Weights of a small GPT-style language model, trained from scratch on English Wikipedia.
Architecture: some layers without positions, a norm on each head.
Each number is 128 + 32 x the weight over its row's rms, rounded and kept within 0 to 255. Layers, rows and columns count from 0. Numbers have three digits each. The size before them is the row's rms in percent of the matrix's.

# down: layer 12 MLP down (transposed), 2048x512, rms 0.091, rows 308-320, columns 256-511
# up: layer 12 MLP up, 2048x512, rms 0.0938, rows 309-320, columns 256-511
down308 102:134127171189124122085136060108166070068137076166131192100139141113106144111144178111171092163097094110153153109090106141049108136151109109138099155202140118163145125098093165139155181132143140125140059149103151081103137117113210132105187110137105132126129075132116130134126161181125157111133137159102126138109142106153069133132153154109116184078118162089138071165137195135124146080126176108174120156148161146154134070115115137103152132107116099108076110207126144157150185130151155146104183103058185113103116171115088118121124103141133149125125099080107107135146110114088152067120080123112103152181168101164119172164074093188173124121148130130145151089140120081142144138125073127120119121120108063103158099049152109138151141155129102155151122201154122191121131136143126
up309 098:118154079099087120104079123140148092151120079193136111121105141084118091077131101104156102088141137092148145144115107111062166095099098137127090073133165107156119161191149082111157141149117144110133064133129178074114128142120107087121183144080043095149123120161123096109123160072145160141138099144157189112132139095127108124201111163090104157147159082124159141103082178122141113136176086133124102146124126058127170181102117140169099123138157133168177136111120109209182082148126140146089137142120139139195113163106139126123080133114176218144142094103133158144206116122080188062162082128114132202122101078139127099127070080138089089149089133116134094095159217182167144172107112104145102097116101182124110192160161116137161103082147151189079116136185114151160154104167217
down309 101:164095203152105139129140166127150195161121230170110158177163084122190210080170187096067184121114176125117108113177174049123114098138135159135143096114164158087108170194172129094123142116123104082086130137092106098088168137137153135128095112139174145107084159144138116111160151129081057139135134131132099143138093101099123112111111132151109139063159152133099112096145081138077131063142130167129123116155093147163135141178139114173098107161136149141156089172121201150114099138093104199129153121131153179092129069140101115097235119119131161121143115181175148153094112116093092154112073142082145123126129185145200130197140138145172133125127088096139179106127173166131164105111144125129165178147119113144123131142157103113143191120134084136127087057090116119016178121144085
up310 109:059083084170177146138132106122161125098133192092163122162120103117142125075127121004119163134128170121154091113101128132138135093136135134126128115106072109110121087099118127075090144115197109077126135124108096145087125153127164174191117170090086077130128163108112107118083089163122139116081092101174136134129121169150148061091162083072188141137130134131158098133180123125125136169171182151111180150111133155087155125158127093133175144130040136121096116139120152111073138085148167160125131130137110132104139116094129099090096104149154156161189124125121162103150092150113177141102155164102188152111113117200098127095141179167124129098075055139110121105183080138085114083115141188140157111113107104153131115101151180159100105139081081185109163081129153149142120111181125
down310 101:076160101191141141160187152177128169169104132105084086149141128138073116113131074129118171137093144141097111177147166165159244114167172120093099154111100118074098064108152075127188080113137144126167167140110113148168088159114141170123146129087134107141169135115141103148163175122096136139094096122087138082158086151139108058136192130152113112115146150124138202087209145103177143126176088153100124186151144111126145132133102110150117163104016164149097116116145086148109092129118121144079087186091113156137139106162178060093168153095134114118184155145154138112180073170125166135112138198162137142176172097139120131038080142122127166124107107094117156118183110134139093109120126175085135095078089120120128106124134186136095132125099091141198125147101207121164098105122112
up311 107:133127159107115132076113171087110170140138176096121133154135130117166093080156102146180086144118137141151118173127158149141143086081119089122117119147217162135137071100158127138156112146059133133116171110154092084151077097085122153068173141134106117113115125090132085114167120124176043143109186097172074200162053146129145136130112133115096121106113145150058153161109127118140109114135124118090121196116095095162124128099163121155129156118112123079107154141126196160173111094152108198115134124102102109131097159088084205152141118136076174129117148175154141103110191095148104123072079152090125134137132186231165106139133169147158086119087137116137102106133085155125143143090175122165145135084137134074116095110115133124115105107176122132175156104098147152150128101140177
down311 104:078116112157126118180083140157093144148146164137142159112179118129096081145092137116130116105078099168078154105143099114121183148125187120132089115160161123123109144098180099175168092180150152102165075104132032100196183091181126169098140117142190131145159114112131108129095128142039221130094144099157147148158107107065118141120130106129072156081168076133104135150127204115091076075164101179106137099105111163161143138100170120193157093185097169158123118087155126165106095108153134099190191162127166162115090134085006118143148094088114100110120064068198159087147099133092117111067177133123149121180160152125102145138106137161202143113104065108088103099055134166135148205144089155171184128095152126125156117138130128140135114126116156133172106138131149170103183112152085
up312 097:096130154122170127144124137137116182142115139064124070117119055089094145081167135133155138124122097102131125106097141079125107113133152096125124098167140122162074136114124154126109095136086128175093122123127126142183126063118123124076131080110085145120074152176172141172072200179099164108097150152089126122119115182053208105096099109116123125104151125148151140118096115134150115127121186167154078127116167135096099175146127117127127129112138100111167104079170113163088094095103083162111142075143162136188094046116159165127135063111136115136111088111085125161116153138129188127103051107145162076151101117118166162132122161162156093155114170151134145141127163086107085062146181075155106084154145134121153076087160037117183111124140122149171142108081148112098081124106123
down312 095:129149120088075119144143202109092181138083159138121159088121094165115105120107110148079095165113106149187143162127177095076089132118080166154128143131141100163154104097083079135118155111158130140132143110134182080138139097095106149103146164102096082186106091097171081174141126124114102142132111126120137077124141150143103097117151156117169075070153126166124088138141136183141113127127099122157124088097158147124066077162138146100132140069192171149129137155139200108153102073107169113060131098094162101131083132050083101145171133136162077173151141171123100126136123120157095104202180156111099165158105144090105139192154066079128128100073070129104133175124077134184141127126099124146160154115107076167154145093063084158154123034132126078110172143098125123090124145124100
up313 095:058143119151146108160096092074164155196103150149146112128134165098176187147146067093107146139154108140095144122134106164123134125156140117217106165070123082068178117119146160139129133099122159016174105157085109134180114106098183121165176096108119123166123117102138194114072171092165106099135138150075116079105108085120123097109121135119107167130142063165176142089113177163150153164144130131091132119143062101150133142149158109131148098141160137108162133126041077189127149159146147114110121112147149133157135140152079152136147163132136144087101099120121136127150156073119143122103138117094190119120105151102125151088185156113144072131160129139128109110109172078178143143128111123124125131076193089128073130095074132129141155115119140081111115167132131137138136124145135
down313 098:086137090140119154113121144168128159145123046103126182154139101144123095126129135144196075159094133144095164140122197137135116108137082154103142142167109127162079143127096128067089136152126190188160115121104160120129102138106120129103101064197178111126070154146119130099166026093099155084109096136071140137155136116138125140164146142139114140120133131136119167113146136102114095105159156107159116176136114094105123101096124130190138144172109174083130111123137111121136109106158111195123099116119122100133105174117180142177166093111166171086137084090063151137120110134125090138163144098167141096102106137100077123121157097128165188138102172101081173091121174125139156112231106110133112073163146096156172103142102150088117107130091166158148212158093107162168108147062161
up314 103:098145180069157174149118080093089116033150165132140166106127086170178199160152190142128166113139149129143165095155121150101170141106205154077105143107153086102129103124125149100125127107090084143180092078166093101107102078193112156162179181148135190102159129126091106057149146143075133067151155143132119139165160144117114141149078093120131181145099123166159154144202128106125091083114185118133137140133171102114137080177142168132129086130133138145146109128104130142092189114112079111104159110205065146134053132148139131072109105116100102121133122207144113123110107115150138126111148109136128210171120138147154149130171151125182197080116062059145172126188132134149190226157117138126120098064095143133066113141101184131114132131103147175151153127101110121107122152103183
down314 100:206164090149121123121159109129113135135180144148159123111106104175142159093148145135139113181141172128154158155107151098107140111107152155115068132130161114142122150174127104120120144125120084124143131191108149066084127098155124141119212122144128153154115087087106145112137134153063101110224109150128170191154134122133127108151097123084101137127155125137167123085138156152195167124166157130097122155107134161075201123164119163174134060115078126135111140072175108128106133143087149138134121080150128144124116129132144144144173112136058123187140077136158097163209112149128139158110098111101147167129146175176138143139157173096163084082109156140137124116141148157159144155170145114139115182116173196114129083155137148137129077149157088099117132130105125184079111122112126
up315 103:121080156153157135141110091146172141114108121127111161087147150119171104124144139138084147185142140156086156138087125159150093140110145137135133108167108066153153078152152145035175130112137103127128064137193103104182122127112115156148150163200126078162153086108131134103148163093164110141108125155124143112099194111160086104155120072123189113134074141106188157185105096167146092108160108120150095121134135122089147119110133201135164146119130136139138151129148173114095136065147081087136111136094156140144128094126127147163129157111185106098140127120138137138105163084094131140125182111114078145069138082107142121174125110119130116096132071117115110146154110122157136137122164167112098127103129072068165120111189116132107156200106157106085154164113181169077151086145102
down315 102:118156103103144097123133079232152127137128145200158092168117070106152157110178134143144107128127118167099157169040155111086138134169115143122154102108103094125135123131099171131109067089124141122061152120136127168120189058157148112158164138158132108100147170118102132090131151083142126176131068184121114168115140085152084148201113160116132081100061111165142105121153097153188137171110111131137113173067136140175149125093081141073104123137148090064121082131135213131162168106116167115173147072137155097051105164127148088101145162118087188116195152131144176165194072109116103160145098149128166121145166115115125145160093139150086107166152150096121112107119136148060086138094149114205094142081155166100135115105134043177113098131196140190153135144170186176167095122093146
up316 099:157093141138120137128116174076103164048152108156185049088166138113141154102058104104143136122122110147079067122075163208084129131136161131073145143082118122094107153157133124177118057126091137089123106081147158139145080132108155106143072107162127148119089152118112113092142090165122202067133111121127180081154175091129130108132086035058184130134125141146127122160124074115108199140115114140126175131116107154089191154088106103117141205134082144075058143092130178170123188145146122149144099143098104141119158071104128120108213091130191116119118175156119112243146128170157131115138167127137087129102128124123124120107109150157090107189110107157097165142155090184096122151142111136138136092173154143146192070137089104113116131124101098144151106109154098074080146174125142
down316 097:088183134107166131072154144117149149191056107100140138178095139119141151160116150109036145147099089173139125109150124233148153097087098150071139136142173130152109101098113107022140093148167116157092147146134103106152146179106175108085089108090144183186157112106183121108136139088087137105129130143127120176122118151176146123141116167139116054144151089096129146101141132095158124141087131141158125130100148110113060170102181118170118099195196145131107165163128155129140125168113103127160145113156159143130119082046160108137177147143097077151148129131177081089149117170112106156128101131149141120129083124096146146111215190087118119068096083039153194168109168165111126083142111080104120095132125139089113097106122205084169106074139134092107120097194110100131178123151138
up317 098:197099123071076182124110136081133123068076106089123155160058122098109103133160129145118130138092098068095136133099099136123132093133144064144136124211119122153108118132185122146124148123110081207133152115164147165152140138128152141109135152140169073149097139118109142145163146085045130033107135160167147146167145128074202221138101088116144137131097117151082082129152113134126111124113067102092166107115127088098110133093146125178084167177102159147122124159127172099163185136172184119172095093152096112117182173124098145101090106096178098120098102167132165170164089097129093158127132138181186158099124140109183170121157158126116114066083081169193090130099180101119150094146097143098164133138162130107088164120136147076184117096101106136153107103135105149157108155055155
down317 099:112097103151127126116129126105174150113114124082106093110060182090129101126188123126113129151160154031178127084142136082184168164171106110082075072086093084094181144156134167154140134096165144171131217106155167119109181119156124105083128103160136120101122202126092122133124093080190138117164142124130091141112098104118158116095097100152122146130081147149081146089107142146087156089126208054134136103156162088115176115144132138128123133171164149092129109068132158071153100147096109117112112145144149148137148125120108111113152128074160146118185145120135118168175104123166075139160118074149104117107188086206149124077118161068176150111092107149095200134175099087166112092114113107097117087178132141145092153074100132123173113162136119136134060137140111127139158122098160
up318 095:132145106136120113095164130157140118131156117050146142156147179165152140108186136063123144090117165158145096127140137127161134095112166173103112148156166176140142142156206115159147088129170139089136144120130126142168123089084135054123143156101149122117072093115212138159097128118107087084133076119121130126099157095142186163157191147102114152155130131100093134076142104115061076158162134162188141097179087142152083118054141150141110093144149129148127114161142093137064102099159074163147081111187161176132146103088156099158168130119122118111161072117175085126119129130122145066124042117132078111134093140125111149104143158119116159151195128100121088138174082148166165125108115062126097128114079129080112106109177110124141119165148104177173166114178163124146117145089121
down318 098:166117148189169139107096193065115106120111104116099145116141126135164111104150124170125129128148150115142061117104110188093096110090116101167189142095138158150147129111145090118125181074143165136089155151128084127088106097090069109094139118121201081180105101146175177136142135119130161141133153139097091098133151131105185085163103104164136128102207149130107126101123077137117109123077142132125172109148118148097133121199189135105092131164184127106095152072151080181168123203152165138139127153095166071102165135154111155051134068160149175103135182130120171096170132118084164126117120056141090133092156170173179110131076108127084212100107179123134122142142093123139129151190188202136132121134092062136114132127129152189200105141130096117114070112133224119143172174155140
up319 093:163138076128118119113088136089062125083085111086148111099143132099065181141132109168117128180151150101202122139083069117145151107074169097169115183190105112158123168076132129112119154087133091163117209091091097092142155145113177150152137120145085111087158196124118129130143151145165138152149157130112141145125108192154144127123083123182177139087088149134171155185128074145125124110133209103140135100157133130123116098104112159131105182131131129165087132095134178128165160108134119141128188141134188135164176110105115167109094140124055092128142128095158132143101157066079198106128111100099123119100088138134172095131144111193146122128187119123088140132151130150133063078125105107169136102125151148111135126097108130136129105121126176051116114146191105108158096117139136
down319 094:150104145112061092140097178125110117145111139129155141116156103105126098109154174108133139081108154135157135112161132160167110119145045156187159053159100086136152123158130174143138112079122191091174144122115134132109145195131110158132128148125104198086145128129117051132104153115126140091220134074156130139106150125129110096100230110076151167140133059124123099168093161115185130062185121155122130107131121117068108109106092102130109195094118091167148120124104118102103129133158101145133119131091080180165120137120086155181160155181115152131161143128100171079135188157118086090116151167167159105177136135156213165129165169156099142119107087061155139105110127079099095167152149120138093153136108115134119145137160062110133146094094124132092092163021171053126124149138127
up320 094:173161142180113119174109136052152115061086134099143065138153142162115166178082107193082105153104132114104173166086168136043103155087174162098141199147100148131175142113149156027080136055092174133130142116095109138069147109124132113104104113130167109195122073107139098117058149121167141142111129142138141089104078107058149145113138112126131151045134179121139056146100169118076064113181138108082116118156189145109126130086139113121136075102132118111126093061111125179131122111135154126133115125141188119146123127113124128083170098069114147068133118093119158112174125111111110114205122109111100125077175083117138099177094115134053136084149062111128191146133197117146092088122143084131088112105142142151149120105137139088120168168111073132107148150133117137162136065154136
down320 100:097111137162145098127186141099107181114153086147142096145166127066138124099111178127140145172106099166151191099184165139140110110102125126144105152103182123154111125044114154119145144216070164138110139123193125141091209126170088131119149121180063120121122136120129147100073105117083107215145159113093111084146163142140128173122113169133175114088104120141108109129157168104160108095102089086131098117137098175127164132138130162160191158109111098168094135158130099125127060118106164161143101082081243148103141214097124088124146099141157138178122058106131084132156180132148159143185141151159132145135139102152120138129186125097109160116173109108143143112089178086148102102082143106143168126116078128106099120129177113161089167141139121130113151138126133165146183133174150